From a checkpoint of a small transformer trained on Wikipedia.
Architecture: RMSNorm before each block, rotary positions, local attention windows, value embeddings, capped logits.
Training: a variant of Muon for these matrices, 592M tokens.
Each number is 128 + 32 x the weight over its row's rms, rounded and kept within 0 to 255. Layers, rows and columns count from 0. The size above them is the row's rms in percent of the matrix's.

# layer 2 MLP down (transposed), 1024x384, rms 0.097, rows 710-714, columns 96-191
size [100  90 101 100  97]
[[189  89  80 173 144 158 151 108 134 146 113 108 148 135 171 129 106 123  69 130 143 184 188 114 144 136 108 171 150 107 111 150 175  71 159 171 149 120  62 134 139 145 108 128 105  80 162 139 150 121 126 186 129 105 152 126 150 138  87 107 180 192 108 174 138  70  97 130 148 140 127 152 132 122 133 149 161 160 117 134 113 176  66 150 152 139 161  83 139 126 142  71 139 131  98 127]
 [ 62 102 122  72 132 145 146  78 128 160 136 186 191  91 118  62 135 161 142 117 149 206 185 146 186 116 159 109 128 154 139 159 105 125 154 169 112 120 102 104 194 125 120 152 123 163 111 121  92 100 149  70 102  87 142 110 132 132 113 140 113 104 143 142 138 113 183 157 169 173 158 145 119  85 194  81 131 136 128 138 123 149 159  99  94 148 146 116 175 127  90  45 183  94 155  84]
 [115 133 117  71 124 108 138 152 100 125 126 126 116 104 110  88 173  87 102 102 167 142 164  79 109  94 123 147 144 163 112  72 170 106 100 136  90  56 154 101 131  82 137 174 105 140 132 113  96 104 132  97 139 118  95 103 128  69 146  81 160  87 139 145 138  96  88 141 147  97  68 123 161 166 159 124 156 155  98 125  76 135 168  69 178 145 129 125 149 102  88 145 142 152 147  86]
 [ 79 109 130 186 175 149 135 120 121 133  49 109 109 135 110 125 180 118 137 119 106 129  81 129 123 151 133 136 128 165 142 140 110 171  93  55 130 103  56  83 164 150  86 122 143 144 106 127  82 193 120  78 133 162  88 183 136  58 198 122 110 113 129 148 192 128 111 112 180 128 144 119 164 102 100 181 127 111 146 183 126 144  96 161  77 148 128  85 145  96 136 125 169 159 145 176]
 [130 100  84 132 159 132 160 123  57 116 110  81 107 154 103 176 139 132 117 121 127  74 109 129 130 138 100 165 105 151 150 166  92 102 140  96 149 125 103 117 117  90 151 110 155  98 142  91 190 161 137  83 101 139 179  89 141 153 111 146 123  98 114  92 114 116 144 104 123 181 204 127 121 144 149 139 125  95 155 177 134 116  96 106 133 127 149 158 166 114 111 172  98 143  62  87]]
# layer 2 MLP gate, 1024x384, rms 0.0898, rows 711-715, columns 96-191
size [ 92  95  99  95  99]
[[157 141  52 141 141  57 143 155 112 183  58 160 161  61  79 156 139 121 150  91 122 142 222 172 190 121 154 131 163 131 112 112  79 126 115 131  91  99 131  67 161  93  86 134 127 150 115 107 136 122 172  84 151 120  83  95 127 142 143 124  52 107 136  80  57  86 140 179 146 143 161 101 107  93 152 110  85 136 148  82 146 192  84 119  58 129  75 112 122 170  90  84 129  71 114 100]
 [126 175 146 108  76  90 107 172 123 147 109 136 143 153 203 185 118  85 149 151 127 125 140 114 128 153 102 116 159  88 131 151  89  91  95  45 101  80 137 105 125  86  95 205 147  82 106 117 130 111 128 119 142  72 135 151 124  72 127 152 108 140 123 148 107 103 173  93 152 106 136 103  85 128 126 160 143 164  99 167 132 110 159 110 146 142 152 114 122 153 135 124 113  75 139 208]
 [ 71 145  99 163 155 125 115 144  97 176 171 112 119 102 118 152 166 102  93 130 121  88 113 129 113 110 120 157  37  95 142 120 109 143 202 128 144 127 124 130 160 146 160 121 112 129 123 117 154  78 109  89 153 131 132 177  75 156 183 146 148 151 157 100 134 141 108 148 100 108 150 115 144 159 133 169 132 115 102 148 112  80 102 173 127 118 135 119  99 102 163 142  99 178 152 117]
 [ 94 168 118  98 135 122 111 126 112 117 124  83  86  97 139  77 157  95 184 155 137 143 132 106 186 173 150 156 158 132 138 162 157 132 123 117 125 136 106 138 117 135 204 130 170 102 125 143 125 112 168 164 164 164  87  78 166 185 178 142 127 141 214 161 129  69 148 160 108 172 117  85 117 198 128  84 168 173 125 149 139  12  66  78  70 129 135  94 175 122 123 112 124 125 128 149]
 [196 153 135 110 206 211 136 169 162 173  85  92 136 162 110 122 131  97 120 141  94 170 126 128 117 146 152 146 155 102 112 129 125 146 116 111 160 153 120 129 141 119 100 200 110 116 151 133 189  95 184 136 171 152 147 129 103 128  68 188  86 149 100 137 110 141 139 162 103 159 118 131 186 154 137  93  99 123 133 139  86 177 127 145  59 116 152 183 132 152 100 145 105  77 137 174]]
# layer 2 MLP up, 1024x384, rms 0.0876, rows 711-714, columns 96-191
size [ 94 100  99  98]
[[144 145  81 103  91 154  90 135 126 122  95 200  91 121 140 175 148 109 163 103 103 117 180 145 104 137  81 122 109 122  72 124 128 127 114  74 102 135 133  98 155 153 140 179  82 125 127 128 166 106 137 104 148 122 166 105 132 133  88 143  87 133 189  84 138 139 153 128 169 175 131  30  89 128 149 109 113  98  93 129  85 147 155 104 172 134 108 128  91 169 145  53 114 156 118 133]
 [108 146 138 154 118  95  97 141  73 155  74 150 105 132 157 115  85  81  88 147 106 121  82 128 114 159 115 140 170  85 130 105 138 106 121  83 136  95  97 113 124 130 115 165 112  78 139 129  95 120 143 143 145  33 127 132 127 118 143 166  94  98 128 134  90 144 147  93 142 106 120 114 116 128 114 205 139 134  94 191  97 108 144 120 151 123 130 102 124 158 145 135 112  67 166 173]
 [125 112  88 132 145 146 162 139 135 121 180 108 140 135 130 209 121  79 105 170 106  90 123 141 184 137 155 139  93 163 113 195 115  99 119 122 169  86  70  91 116 111 185 115  99 105 143 139  89 128 108 101 142 156 106 158 150 136 162 149  89  93  86  87 146  80 102 105 110  96 107 151 133 140 139 229  72 154 148 137 123 129 106 149 108 175 138 107 123 103 232  92 129 147 155 118]
 [206 134 112 121 130 182 120  92 106 193  76 139 112 135 169  61  75 126  77 132 145 121 125 126 134 137  94 140  90 143 139 120 134  88 125 165 144 139 145 123 107 148 145 147 128 117 137 134 163 130 101  76 151  78 134  87 176  70 123 103  85 180  91 130 125 162 153 130  89 139 159 142  90  77 126  52 180  86  70 157 129 125 113 145 165  87 105 110 148 102 118 139 156 162 126 105]]